From a checkpoint of a small transformer trained on Wikipedia: a variant of Muon for these matrices.
Each number is 128 + 24 x the weight over its row's rms, rounded and kept within 0 to 255. Layers, rows and columns count from 0. The size above them is the row's rms in percent of the matrix's.

# layer 3 attention output (transposed), 256x256, rms 0.157, rows 127,255, columns 0-127
size [101  99]
[[ 98 113 173 133 157 136  99 150 128 123 102 150 119 124 103 122  98 133 139  89 140 146 115 162 162 124 175 156 138 141 121 144 155 169 120 164 127 121 111 122 145 159 126 117  98 135 147 136 126 175 131 124 138 104 130 125 168 149 108 149  89 141 123 125 142 119 157 123  58 157 126  85 148 112 132 129 113 110 110  97 128 140 116 101 109 149 109 148  90  79 143 138 107  75 160 140 136 111 128 162 111 104 147  77 121 123 137 115 153 117 122 117 157 123 141 121 106 134 159  68 116 163 151 158 156  91 133 145]
 [114 118 130 178 121 140  89 183 127 140 122  95  72 135 113 120 125 130 118 109 168 150 139 137  96 144 142 136 129 129 116 129 137 146 161 127 148 116 167 148 132  95 119 163 120 119 150  91 108 154 110 133 138  75 141  92  81 146 126 153 177 118  96 161 130 138 115  95 113  90 129 119 133  86 116 103 145 193  81 117 100  80 114 123 129  98 109 157 137 160 108 119 181 131 131 111 110 134 148  88 118 116 152 136 101  93 154 188 152 118 144 147  92 144 121 134 153 134 161 113  97 125 110 116 149 167 114 133]]
# layer 3 MLP gate, 704x256, rms 0.162, rows 0-17, columns 0-127
size [109 102 113  91  58 108 129 104 103 103  88  85 104 111  40 112  97 110]
[[141  96 130 136 133 126  78 126 120 127 142 122 137 143 143 133 100 130 117 120 134 123 119 105 116 137 120 102 137  90 169 107 126 145 102 121  81 138 142 125 181 157  90 150 169  99 155 181 178  89  89 125 112 134 136 100 143 168 107 134 153 153 156 107 171 151 180  96 127 119 139 121 133 127 120  97 126 168 129 133 151 143  85 159 127 134  79 113 117 163 115 150 137 184 125 122 145 134 132  98 135 100 146 172 140  98 103  68 152 148  90 152 161 168 152 104 134 100 168 178 127 146 114 164 115 115 186 119]
 [140 142 133 148 165 133 154 119 153 107 151 111 147 141 134 111  78  98 117 133 136 120 159 139 156 144 141 136 135 107  51  96 161 116 125 152 151  88 123  94 112 138 103 150 118 157  85 119 105  77 118  94 110 124 145 119 123 154 128 125 104 159 140 140 102 118 156 119 111 127 108 108 108 134 119 181 136 103 170 122 154 131 140 106 119 113 129 131  94 147 123 137 139 131 107 174 124 100 131 143 120 120 123 117  98 146 129 138 103  98 118 172 156 114 145 135 111 143 131 125 100 103 170 128 180 100 162 112]
 [102  88  80 139 143 132  88 136 116 111 124 113 127 121 114 133 137 131 106 167 127 118 122 101 137 145 105 140 120 164 126 168 110 111 163 120 106 130 155 160 119 143 124 166 148 107 108 123 169 117 109 189 115 124 133  90 155 100 147 131  62 158 141 109  94 112 157 168 132 114 131 125  91 154 151 104 140 138 154 140 155 145 157 125 137 168  94 110 146 189 114 162 139 129 130 135 113 140  82 142 165 131 135  95  89 172 130 121  93 151 113 140 153 133 100 122 144 145 111 100 138 145  92 111 133 157 104 126]
 [128 127 100 113 139 162  91 151 116  89 131 136 138  81 139 135 156 127 129 134 154 106 150  93 102 145 105 126 115 207 118 129 138 131 137 136 165 113 103 133 131 124 130 143 112 118 128 136 121 126 131 154  94 130 153 101 145 153  69 125 141 177 121 108 156  97 161  97 131  82 149 158 160 119 159 159 122 118 127 127 133 112 150 116 176 117 177  98 161 122 122 157 133 105  84 107 117 136 131 148 155  91 120 103 134 113 122 149 118  94 130 100 168 151 141 138 119 122 121 159 131 140 101 144  99 164 171 106]
 [131 100 112 138 139 129 129 112 166 154 113 166 131 113 101 145 140 137 124 142 139 114 165 150 160 173 125 182 140 155 106 141  79 132 152 141 107 137 129  82 127 134 144 126 113 104 128  99 106 121 141 167 133 142  96  98 116 123  91 149 148 120 139 116 174  96 158 111 119 114 135 136 136 120 133 114 112 119 116 123 132  87 165 124 155 158  94 151 146 110 152 184 112 102 127 167 111 136 150 108 121 182 124  89 125  94 112 126 157 124 166 139 116 126 125 108 145  86 157 129 156 129 121 141 147 128 134 100]
 [128 178 132  97 135 141 132 108 154 138 109 162 117  66 161 161 109 137 146 152 103 100  97  88 113 139 133 111 152 139 132 147 169 175  95 164 164 136 129 134 102 148 153 130  82 119 131 107 128 128 159 159 117 134 105 141 105 184 118 147 147  63 132 145 104 184 102 152 151 127 157 144 133 120 126 133 127 104 149 134 144 117 125 125 114 151  88 108 126  90 159 165 126 139 124 184  97 101 129  89 137 125 127 154 102 141 132 123 127 133 116  89 161 108 146 102 151 127 137 105 166 133 138 134 121 151 123 137]
 [ 78 117 144 108 154 126 131 183 131 146 151  97 133 115 142 109 153 131 122 151 131 162 159 143 150 117 148 142 123 122 145 104 134 138 101 182 110 115 136 107 154 143 104 123 159 124 119 122  97 111 146 150 102 110 119 145 160 128 140 157  87 133 119 143 140 120 116 142 123 126 109 124 120 156 135 143 136 141 108  95 148 157  87 107 133 109 150  84 112 173 145 127 129 114  84 115 150 159 111 113 138 122 101 123 176 146 110 143 110 162 132 134 131 174 117 122 150 136 101 105 107 125  97 134 149 107 182 178]
 [114 141 156 131 176 125 104 153 115 118 119 137 112 118 147 158 116 131 151  77 145 108 153  81 117  92 112 140 127  87 148 125 139 105 112 129  96 104  91 150 162 124 135 165 157 129 148 107 102  95 125 129 171 134 164 144 170  83  91 125 164  77 125 137 117 161 139 146 135  94 160 131  81 111 128 154 146 122 117 139 124 144 154  99 112 130 100 153 108  92 108 118 155 145 123 122  93 152 118  76 121 127 119 131 112  80 146 158  82 139 101 118 119  92 120 107 185 118 117  98 101 178 102 117 127 155 106 125]
 [100 142 168 103 137 116 105 121 172 151 176 156 147 118 163 119 119 112 112 154  98 166 150 177  96 152 136 113 185 113 131 136 112 154 134 172 145 121 145 131 129 137 155 117 122 181 176 156 193  86 152 129 155 153 103 125  86 181 108 134 123 116 129 146 126 153  90 124 152 102 141 145 134 101 131 123 144 159  93 103 122 120  97 106 128 137 129 153 129 114 154 101 112 153 142 115 120 181 123 106 151 110 136 141 119 126 158 104 133  93  87 115 114 163 104  97  87 110 147 113 142 124 133 109 101 127 144 113]
 [171 102  74 132 125 167 126 119 105 144  95 173 140 137  98 142 119 150 180 126 129 108 141 162 117 154 106 124 134 113 134  89 127 158 139 152 124 115  78 152 133 101 137  97 114 157 100 140 118 107  74 171 116 136 132 139 117 155 165 112 152  85 108 203 137 132 123 136 169 160 141 115 140 119 106 142 102  87 119 102 104 102 120 146 122 160 120 121 141 123  99 138 110  80  96  98 100 131 111 125 149 109 103 124 126 129 136 112 100 140 152 159 126 122 145 130 158 145 113 127 146 168 117 199 149 179  74 126]
 [118 124 165 135 129 122 165 105 123 129 131 129  68 169 143  86 127 141  94 164  73 116 137 113 118 135 136 123 192 184 160 103 116 137 136 152 153  85 128 115 127 174 134 124 127 121 142 119 135  94 153  92 117 152  97 126  99 149 135 157 107 112 112 109 143 168 122 117 122 111 117 113  97 139 140 148 132 146  87 124 158 105 162 102 134 111 128 123 120 127 109 162 134 126 125 136 125 163 141 160 113 123 144 196 106 121 130 133  84 114 143 117 143 114 109 147 118 139 118 111  99 138  88  93 100 123 145 115]
 [123 186 111 148 161 126 122 123 158 136 128  90 143  95 136 183 123 124  91 125 161 128 166  94  86 172 139 151 145 112 124 138 148 126 166 102 129 132 134 144 146 121 126  94 152  90 115 105 141 116 143 159 143 123 118 113 170 137 127 155 134 158 154 133 105 134 116  78  81 135 102 150 100 130 141 189 138 152 135 139 128  98  73 118 142 138 139 140 139 131  97 106 131 102 103  44 185 144 150 133 156 177 125 130 110 119  76 134  82 115 118 124 116 128 172 142 149 152 117 128 173 124 172 139 129  90 101 108]
 [144 194 101 167 149 137 155 101 119 105 108  98 133 106 110 168 147 121 166 115 103 133 142 125 128 116 115 108 130 139  92 165 129 123 141 147 130 131 134 131 150 138  96 125 173 157 104 149 142  98 116 114 154 132 137 162 116 212 115 100 128 105 151 118 169 136 110 117 157 198 111 168 155 126  94 123 164 125 140 150 176 131  96 163 110 139 139 124  88 107 155 156 165 149 147 125 134 102 119 132 104 113 148 103 147 155 146 109 124  94 107 133 154 119 140 140 162 123 105 112 114 129 138 131 149 143 190 136]
 [144 142 156 123 101  96 143 100 138 154 100 164 161 173 127 159  92 127 143 136 130 164 143 146 115 102 165 145 115  69 111  96 125 125 126 130 182 113 151 134 107 139 109  97 125 102 124 159 133 119 172 122 180 120 116  96  72 151 118 137 122 139  96 168 118 162 114 168 148 151 143 132 116 142 147 135 137 160 143 126  85 150 127 124 133 152 111 148 175 107 126 135  99  91 117 100 102 130 148 130 175 115 147 142 151 103  79 144 140 123 147 170 158 136 131 121 147 114 107 109 123  93 139 126 166 130 116 116]
 [139 120 113 120 110  95 131 150 101 132 142 113 121 141 147  81  99 124 118 101  93 192 134 172 155 113 145  84 110 131 141 115 114 124 130 109 130 139  98 109 121 134 114  98 110 122  54 131 127 141 136 138 121 175 104 132 117 124 115 157 118 162 110 152 141 127 112 119 141 141 126 130 112 147 134 104 142 128 129 132 131 139 112 118 141  93 149 125 150 160 107 159 101 142  71 129 109 133  95 113  89  62 136  95 153 141 144 115 146 126 131 134 126 149 115 152 136 131 155 157 127 131 159 111 124 102 124  93]
 [139 120 146 119 123 148 145 114 133 148 127 164 124  94 115 164 150 100 154  61  95 116 162 144 119  63 169 135 113 163 112 139  86 121 136 167  91 148  91  65 130 126  93 115 102 123 126  99 134  91 164 176 102 108 127 158 122 176 113 131  89 111 117 133 142 150 108 125 120 125 141 115 105 123 129 164 159 124 181 131 116 133 144 143 184 111 128  89  53 165 137 102 147 151 123 163 120 105 144 143 114 135 127 122  77 103 105 113  96 116 113  82 113 105  72 117 134 158 112 112 138 128 105 124 115 160 147 152]
 [132 138 132 112 111 150 164 104 150 103 124  94 126 137 145 105 151 137 120 109 134 146 142 170 109 152 134 164 178 122  88 137  95 137 156  97 158 110 103 172 100 149 152 131 101 140 132 136 125 120 189  84 118 138 155 125 150  89 101 124 115 100 116 134 122  56 109 142  93 131 142  97  99 105  89 105 115 132 133 108 175 124 113 131 146 121 120 150 128 150 126 104 134  84 112 123 148 130 147 151 133 136 146 105 126 153 112 156  88 147 152 104  92 120 122 108  93 104 127 141 127 158 141 169 113 109 145 119]
 [135 134 181 137  94 172  84 139  63 108 148 147 148 101 134 153 177 143 110 114 134 147 118 122  84 120  94 113 118 124  84 160 111 106 125 102 113 106 128  99 113 116 144 113 147 132 130  95 136 138 102  95 134 131 153 101 130 135 168 164 157 151 147 136 157 122 109 114 118 157 120 109 166 129 134 150 111 148 164 114 151 124 129 130 114 104 118 157 140 134  97 132 107  97 130 164 105 144 114 112 111 148 138 116 112 158  82 140 154 103  77 136 119 131 180 128 132 124 142 133 147 132 176 107 117 133 134 118]]
# layer 3 MLP up, 704x256, rms 0.169, rows 0-16, columns 0-127
size [ 93  98 105  91  56 117 123 107 102 101  96  93 102 117  44  94  96]
[[145 163 126 163 109 112 105 133  88 102 131 123  98 165 151 140 108 115 141 111 165 111 106 125 156 136 151 133 122 119 111 127 137 167 127 149 119 137 126 121 154 113 159 155 144 102 148 130 139 136 121 136 130 128 128 142 147 135  93 174 120 123 131  94 135 162 196 130 123 125 142 115 110 120 110 143 163 121  87 139 129  81 120 117 122 110 152  78  89 133 127  92 117 180 157 137 111 156 129 110 117 102 106 150 194 110 121 122 128 116  99 142 181 127 183 119  78 125 119 153 108 152 103 160 102 124 152  95]
 [131 123 158 137 124 104  96 128 113  80 164 104 116 167 158 170 151 106 131 112 121 132 159 162  99 142 137 145 148 120  98 122 154 110 143 160 115 117 114 141 117 163 155 121 133 118 108 108 103  97 136 146  90 146 113 122 166 136  89 117 130 123 123 138 106 133 136 115  85 149 119  95 104 159 132 128 133 111 142 116 154 124 201  89 110 130 162 169 134 100  98 118 162 175 135 154 147 106 110  98 125 139 151 114 113 141 127 141 109  99 178 112 121 105 111 117 160 140 161 137 110 116 138 105 174  92 117 160]
 [116 130 108 154 109 133 179 161 130  97 144 124 128 112 135 147 150 130 164 109 139 152 160 181 170 163 126 118 110 109 143 130 128 107 153 191 138  83 126 107 172 133 169 131 127 102 132 110 139 124 103 129 119 126 123 141 144 141 118 122 139 151 157 156 125 102 150 160 144 121 161 129 156 113 124  65 103 128 123 122 128 107 112 172 140 144 136 133 129 121  95 134 107 130 108 155  76  83 132 134 157 114 122 130 120 118 124 138 104 199 120 156 134 113 122 128 133 177 149 150 138  99 104 175 131 114 172 158]
 [147 145 118 148 166 104 105 114 150  89 155 112 139 133 117 104 142 111  70 143 110 105 136 138 130 140 110 111 166 172 113 109  98 137 139 143 136  98 148 164 103 118  96 141 135 132 148 144 162 141 130 105  98 116 108 174  62 155 111  83 162 152 147 123  96 125  64 120 104 176  81 112 130  93 148 100 136 152 106 114 127  93 162 170 122 157 135 169 144 116 129 118  78 136 122 121 151 169 173 127 111 167 127 102 126 138 130 111 131 126 156 158 179 122 102 126  83 122 148 154 129 143 135 107 147 132  93 125]
 [177 136 111 142 122 125 102 121 124 146 151 135 138 142 130 137 144 152 104 102 182 103 116  99 110 112 162 151 137 151 127 149 118 136 109 112 169 125 168  98  92 141 150 109 112  93 118 129 126 153 152 154 106 133 156 108 160 127 171 143  94 119 126 163 142 132  68 156 156 100 138 122 136 107 133 135 101 140 123 114 114 112 176 149 105  97 170 103 144 102 131 113 121 106 102  96  98  96 124 113 126  93 140 116  87  87  94 155 100 113 133 168 142 119 162 182 162 104 148  95 158 127 137 109 129 161 139 173]
 [ 73 116 109 141  99 185 150 133 128 138 145 146 111 108 114 131 161  95 114 155 108 111  75  87 123 105 148 135 150 149 138  99 159 121 141 165 152 132 117 105 143 102 181 118 142  91  93 108  72 101 110 165 144 108 164 133  84 162 145 118  93 146 124 108 144 118 100 113 159 130 124 140  66 117 164 123 161 148  99 131 132 104 111  92 131 108 103 108 145  70 102 127  84 167 106  91 127 123 116 115 145 101 146 121 121 106 139 141 150 158 114 150 111 138 162 164 123 154  86 134 149 108 171 122 125 123 133 111]
 [106 135 138 130 134 165 110 100 134 136  84 114 136 134 131 146 103 110 113 143 159 115 128 109 113 103  74 180 156 132 142 186 130 106 114 136 122 124 153 145 137 139 136 149 116 139 141 108 181 108 113  92 142 114 161 161  89 108 168 116 199 116 116  95 168 129 147 115 132 167 154  98 161 131  96 158 135 128 104 147 154 151 100 118 107 113 130 149 111  97 109 116 120 127 190  99 123 103 137  86  89 156 141 167  97 140 116 129 121 146 121 154 160 139 107 150 124 115 108 170 112 151 129 110 114  68 120 106]
 [144  99 147  78 111 107 108 137  93 120 122 118 138 111 135 123 133 104 152 136 135 115  97 105 140  95 113 140 163 112 161 132  97 103 133 115 122 134 150 144 124 142 130 144 131 164 108 126  78 109 122 127 128 102 170 140 109 113  99 127 157 123 125 110  78 162 182 131 152 124 145 120 134 102 135 157 137 119 128 108 186 161 148 112  91 113 152 161 123  99 130 123 171 105 118  87 114 113  99 148 168 128  92 128 139 122 128 155  94 130 101 142 125 149 135 142 143 157 146 123 126 165 131 108 142 150 134  98]
 [153 111 148 136 146 126 129  72 161 117 118 129 126 141 134 137 139 155  88 134 114 140 130 120  91 107 106 180 126  97 107 153 127 140 115 113 129 129 131  95 150 159 112 131 125 134 154 130 102 147 115  99 126 122 147 126 139  85 148 101  84 139 142 184 105 125 159  98 142 149 114 178 119  70 139 134 154 105 123 100 167 112  86 114 108 111 127 136 134 149 143 153  86 115 144 124 142 171 196 139 116 143 163  92 182 114 120 150 115 135 130 161 127 170  98 128  92 154 147 119 101  93  88 116 127 112 113 125]
 [140 117 118 119  99 137 128 153 170 113 159 117 104 121 126 148 130 121  52 126  76 139 135 133  71 116 112 137 122  86 149 136 112 142 114 130 118  77 152 143 148 129 118 125 122 145 136 146 104 122 159 149 133 146 114  85 158 200 155 135 126  90 137 155 116 128 145 134 147 126 128 107 130  99 123 137  92 104 129 153 148  97 143 142 120 139 110 144 112 125 145 145 175 142 127 126 142 163 125 126 102 105 121 149 140 168 134 191 128 160 109 198 139 139 112 125 150 156  96 127 138 102 109 106  65 158  92 172]
 [119 168 161 127 121 103 158 112  76 121 131  92 125 124 149  94  95 164 112 142  86 122 139 140  90 106 124 120 170 139 110 119 120 126 129 131 131 120 133 148 127 105 109 146 127 123 200 131 122 101 115 140  94 132 102 137 105 153 129 157 106 124  64 116 154 150 109 102  88 110 117 133 148 117  89 135 120 113 156  84 133 143 146 112 127 117 161 106 160 128 193 103 142 166 102 123 135 130 136 108 132 141 125 159  96 101 137 164  89 128 138 107 143 135 127  84 122 155 122 138 101 161 133 111 123 132 154 138]
 [141 125 123 127 178 130 104 165 126 130 104 144 190 129 110 105 157 121 141 130 159 115 162  92  84 155 131 128 141 126 134 148 164 115 159 134 116 141 148  76 162 118 128 112 136 160 100 122 137 138 137 106 103 162 123 117 147 140 129 157 172  96 112 141 164 133 112 115 165 180 124 111 125 128 113 157 139 127 137 181 140  89 103 141 121 149 120 117 129 117 125 177 113 163 102  82 164 107 148 130 111 120 114 102  83 120 123 154 140  87  80 152 131 139 105 141 115 112 139 125 130 183 115 157 127 114 125 151]
 [143 140 130 142 158 145 137 114 123 109 125 135 135 113 100 143  99 161 128 156 107 167 118 147 103 165 147 126 125 169 112 135 131 143 131 134 121  95  87 154 110 164 146 184 117 125 116 155 115 134 105 115 144 129 107  50 158 135 138 176 147  82 128 143 137  86 118 133 136  80 132 145 123 133 117 153 100 160 177 137 125 129 156  88 140 148 131 102 142  87 109  95  97 106 122 133 115 153  83 161 128  96 115 130 141 159 141 149 151 139 126 135 135  99 141 100 137 101 117 127 120 141 120 122 162 140 137  98]
 [122 111 136 100 144 168  83 106 128 135  70 136 156 149 139 142  97 130 152 122 144 113 107 156 157  77 129 108 134 151 101 140 124 146 137 146 126 145  94 142 153  86 179  74 156 119 119 111 116 111 168 153 177 118  73 135 112  91 110 110 134  90 149 109 129 140 152 158 169 134 180 128 108 155  70 153 112 150 102 102 120 104 150 107 121 136 118 148 138 136 165 143 170 111 112 107 136 122 147 114 125 101 112 121 141 121 116 136 157 153 113 119 129 110 148 168 166 147 107 131 141 169 130 137 108 136  89  97]
 [147 148  93 143 164  89 154  93  95 169 125 110 110 116 120 101 169 135 120 121 112 162 133  89 141 145 139  89  92 130 151 134 104 127 113 100  97 162 115 134 123 140 105  98 105 102 119 154 149 151 131 128 125 188 100 121 142 134 134 131 104 141 139 118 135 163 120  96 140 135 132 125 126 162 117 144 146 140 134 143 146 147 125 118 114 145 188  90 139 158 102 140 138 130  95 108 122 160 137 133 117 117 128  88 162 178 173  96 129 107 124 121 118 125 105 118 127 113 131  81 157 121 120 156 134 115 139  34]
 [104 111 114 100 121 154 144 187  83 134 126 125 116 171 124 128 101 120 180 131 133 151 144 113 134 135 107  96 140  96 137 117 135 161 128  92 129 125 124 137 151  77 138 108 126 126 169 153 118 153 107 137 159 151 122  93 145 111 121 174 147 180  86 143 122 136 140 129 131 106 134 108 130 122 132 138 160 149 157 123 134 114 153  86 158  90  78 147 125 137 164 190 139 148 119 121  82 120 110 110 119 131 116 136 129  93 126 152 148 171 184 109 126 116 121 140 138 161 138 112  90 132 119  98 114  96 147 121]
 [162 113  75  79 158 195 109 116 117 112 112 108  95 113 127 139 132 131 161 143 146 123 151 122  82 131 101 151 165  96 175 138 148  96 149  99 121 154 103 144  84 145 132 167 128 135 123 108 136 125 150 156 152 118 141 124  71 138  98 107 165 147 107 130 142 108 136 137 126 103 150 145  84 137 107 148 148 111 142 164 171 144 128 168 136 144 128  84 151 119 138 123 121 138 141 123 147 157  99 129 166  50 119 152 149 114 124 150 128 160 142 139 171 119  74 125 114 126  78  99  83 126 100 121 125 109 179 155]]
# layer 3 MLP down (transposed), 704x256, rms 0.0585, rows 0-16, columns 0-127
size [104 105 103  90  58 107 116 100 104 100  89  95  99 111  43 111  94]
[[134 149  90 130  84 117 119 104 122 144 157  71 107 137 108 131 136 106 137  79 126 106 114 134 128 138 144 155  82 121  96 123 131 148 168 113 141  90 105 153 106 135 167 107 132 128 131  97 130 160 181 131 168 137 169 164  87 140 151 142 157 137 149 162 125 143 136 125 136 140 126 105 139  94 167  92  90 122 125 143 103 127 136 133 132 128 153 150 142 131 131  99 138 118 103 117 102 120  75 130 110 150 127 153 135 120 128 169 146 119 160 124 128 127 126 142 161 152  91 128 104 127 128 166 114 147 170 132]
 [130 139 144 107  76  96 106 158 110 157 146 146 122 107 135 135 140 105 166 104 163 115 142 160 140 135  99 146 145 114 134 149 128  70 136 118  95 116 119 122 105 121 100 140 135 115 125 134 105 121  97 160 124 149 138 117 120 112 129 110 123  83 116 137 139 127 108 111 107 140 130 111 152 148 175 139 104 161 118 129 154 110 171 118 139  98 136 149 146 115 147 141 155 101 144 146 133  67 122 141 106 124 137 102 151 141 127 161 142 138 143 121 141 156 138 121 129 132 157 111 155 123 136 138 126 104 108 128]
 [133 102 118  87 146 114 139 137 138 158 141 113 103 154 112 111 128  88 138 115 172 126 139 136 108 127 135 158 123 114 135  97 108 172 122 140 167 139 119 111 122 113 139 125 157 115 110 132 132 141 120  93 140 111 130 141 108 125 132 163 154  77  89 126 159 152 144 129 127 156 107 142 127 160 152 151 124 112 134 108 129 123 133  82 149 118  99  94  83  94 143  88 157 122 115 104 111 181 112 152 120 139  90 159 122 126 138 102 172 117 107 141 158 128 104 161 134 158 131 107 128 121 123 124 129 119 102 112]
 [ 79 108 158 121  75 168 138 142 135 134 138 112 123 137 122 115 100 194 148 139 167 113 105 156 195 168 114 129 129 150 101 150 106 115 124 145 130 128 146 128 156 158  99 124 127 171  99 124 135 129 123 148 133 168 119  71 123 129 103 114 118 125 129 102 150 154 117 146 122 126 120 125 173 118 133 153 127 119 137 147 133 129 130 163 122  96 102 154  97 160 112 140 122 139 119 108 177  88 148 127 135 109 145 140 129 124 102 112 108  97 118 124 148 104 132  88 150  53 133 153 142 142 100 122 128 176 108 151]
 [ 84 120 111 153 109 119 160 159 158 143  96 137 128 165 168 149  98 142 133 149 106 145 180 127 123 120 101 147  91 158  79 155 176 149 104 130 115 155  93 116 145 115 115 132 100 141  96 130 134 159 147 141 121 121  81 102 134 163 108 143 108 100 179 165  91 145 122 136 140 137 149 137 101 121 126 140  97  97  98 157 135  92 117 140 124 166 111 129 151 123 145 187 113 153 111 129 123 122 146 165 118 124 153 131 129  91 131 101 122 110 112 133 140 139 127 183 127 113 117  90 147 145 170 157 168 107 123 108]
 [155 137 169 106 143 134 125 124  90 110 111  99 128  98 116  89 116 104 140 114 152  91 113 126 130 137 105 131 140  85  95 114 144 149 144 117 135 146 112 112 125  83 144 127 119 140 103 170 127 103 105 124  96 142 122 146 101 153 145 122 127 125 141 140 161 120 115 130  80 125 104 153 149 141 144  52 161 123  85 121 128 103 128 131 159 109 164 109  89 118 119 107 162 114 118 128 138  89 130 150 159 133 101 177  79  86 111 126 179  93 160 145 138 167 121  97 122 160 176 185  97 128 113 132 133 133 134 171]
 [121 140 128 110  91 167 118 125 109 150 137 112 123  93 165 109 150 124 139 126 155 131 158 135 141 131  95 128  76  84 121 136 171 191 121 129  90 114 111 117 150 109 129 132  79 143 166  97 151 114 118 144 132 106 141 154 138  78 113 142  92  64 146 102 123 109  78 124 126 118 120 115 122 132 108  92 151 114  94 157 100 111 123 146 128 113 115 153 118 156 156 120  79  79 148 144 146 100 133 154 192  82 169  91 141 129 113 113 111 133 109  87  79  97 104 137 153 143 161 113 133 127 104 126 123 122 158 128]
 [ 95 128 159 158 144 103 161 142 146 132 116 123 143 135 147 152 152 186 161 118 135 166 170 131  88 133 114 139 188  90 121 158 105 158 143 156 143 159  72 130 130  96 109 147 113  90 134 158 133 156  86 124 176 125 146  72 130 125 146 122 124 112 156 148 181  78  75 130 121 113 102  90 139  91 107  96 103 134 127 121 119 157  95 141 138  68 108 134  99 113 151 147 129 175 150 113 182  94 147 133 129 163 111 145 133 151 144 111 143 164 160 100 138 142 114 125 158 120 100 115 117  76 151 107 155 163 117 134]
 [112 145 192 119 131 162 135 123 117 126 170 103 181 127 118 127  72 132 120 166 119 140 117 148  87 119 103 162 130  82 142 106 137 131 112 105 129 146 171 111 115 110 161 138 146 137 173 137 131 135 112 155 160  87  95 106  78 133  93 136 163 173 113 157 153 137  81 110 116 126 135 132 126 156 183 111  99 123 100 115 174  99  84 125 104 114 101 140 148 107 175  99  84 117 103  80 122 122 115 132 105  90 169 118 154 139 121  93 114  97 115 133 138 160 136  83 145 162 143  99 102 115 129 130 102 156 103 111]
 [125  86 152  93 117 142 106 156 126  91  92 128 119 110 124  96 114  60 110 124 131 108 120 114 128 152 129  98 120 102 105 102 164 118 127 140 130 106 119 114 169 135 106 132 114 163 175 107 107 143 173 152 160 121 131 140 157 145 104 162  82 124 134 135 165 148 145 113 130  73 123 178 155 146 157 126 138 148 162 144 111 119 146 146 110 100 154 130 119  78 101 109 114 147 168 150  72 111 121 150 127  70 171 117 139 101 151 126 118 120 114 153 116 134 113 109 105 115 109 155 132 133 103 100  91 127 124 136]
 [141 108  90 145 123  83 105 126 160 127 130 137 151 140 111 155 149 120  98 123 139 157 107 174 136 119 130 133 120 100 141 136 126 123 135 150 139 120 103 113 157 103  83  87 143 103  88 122 125 102 149 140 145 168 140 165 157 149 123  93 148 116 141 135 143 165 138 166 159 160 174 112 119 116 143 111 109 100 141 145 103 145  88 119 104 166  87 134 136 122  59 164 125  93 138 138 103 174  95 168 103 146 109 136 135 145  96 143 132  84 104 155  95 129 110 145 142 132 151 161 146 140 113 159 180 122 125 105]
 [143 169 102 122 141 113 132 148 143  93 150 101 140 125 138  81 138 130 123 118 102 144 126 125 110  87 107 101 123 127 137 128  98  96 159 123  96  86  98 129  93 101 152 182 134 137 139 127 143 107 131  90  98 113 110 118 104 129 111 115 114 100 107 100 113  65 150 123 128 123 150 124  88 128 125 139 150 122 100 163 151 122 113 122 122 126 113 130 126 154 136 129 125 127 123  91 147 147 114 156  95 126 152 100 146 150 139 139  82 141 119 115 141 138  90 148 130 145  97 195 102 133 116 135 117 112 119 121]
 [ 81 113 149 177 165 123 127 156 135 107 117  90 158  91 138 162 137 145 169 140 157 110 113 113 170 140  60 118 121  93 167 138  86 137 156 132 175 166 101 140  83 140  95 133  87 156 174 127 143 176  79 125 142 148 112 152 147  94 142 147 103  78 131 107 152 158  97  85 137 135  89 128 133 122 149 158 168 122 113 149 144 135 112 145  88 134  90  72  69 122 116 129 123 140 108 104 152 135 166 147 130 157 126 139 142 102 112 132 127 144 171 129 100 146 149 121 142 158 124 124 156 124 128 100 160 106  94 105]
 [116 108 131 181 112 137  79 146 130 119 136 172 130 122  84 104 127 163 118 119 108 153 110 128 110 132 134 159 114 147 139 169 135 142 154  96  84  95 165 151 114 117 150 124 119 124 118 132 110 143  81 113 157 118 110 149  95 132 133 122  78 117 115 141 154 123 134 149 159 103 116 103 122 135 113 118  74 113 157 144 142 113 117 145 151 127 133  98 136 126 181 104 106 144  99 146 141 117 178 106 134 157 151 117 147 156 159 152 177 172 118 107 152 115 122 131 140 167 141 147 173 164 145 130 138 102  97 133]
 [108 143 119 112 174 147 157 139 120 133  95 114 116 134  75 139 130  95 149  94 161 125 160 111 108 124 114 117 178 128 178 121 156 126 103 125 154 136 115 162 147 146 153 149 131 154 134 125 129 131 126 157 100 107 122  97 105 143  86 146 117 134 127 163  96 145 100 134 110 133 148 139 112  97 138 127 106  88 118 164 162 144 100 128 136 109 122  66 148 143 119 122  91 132 150 178 108 124 137 164 104 151 112 140 135 100 130 139 147 119 154 112 156 166 137 127 145 155 109 140  84  60 106 112 165 101  72 142]
 [148 158 145 122  99 111 124 101 154 105  92  96 141 114 144  71 175 148 120 120 147  93 143 150 115 122 109 148 114 101 110 114 136 134 163 161 114 127 118 162 117 147 107 126 144 129  64 153 129 191 114 155 143 154 120 142 170 109 153 123 136 124 155 160  88 138 157 158 146 104 139 134 131 142 127 128 146 163 103  85 138 152 182 170 130 162 115  96 123 121 103 111 125 162 120 154 153 111  96 117 101 171 127 161 160 166 154  99 159 134 140 146 144 125 108 128 121 135 101 152 127 138 136 165 157 173 104 102]
 [105 165 155 119 139 181  93 116 148 108 149  69 162 129  98 134 122 140 146 164  96  98 164 145 139 142 128 132 139 125 124 147 178  84 161 153 139 140 103 123 109 183  89 129 187 143 148 130  83 185 113 122 148 119 125 135  98 141 140 150 116 140 138  80 129 116 109 124 108 147 113 107 140 127 122 133  88 132 147 127 167 124 123 134  93 121  91 116  86 113 113 120 126 124 119 119 119 125  87 111 138 124 136 121 157 145 173 114 115 149 160 107 120 100 136 129 102 150 145 103  99 125 128 143 131 156 141 113]]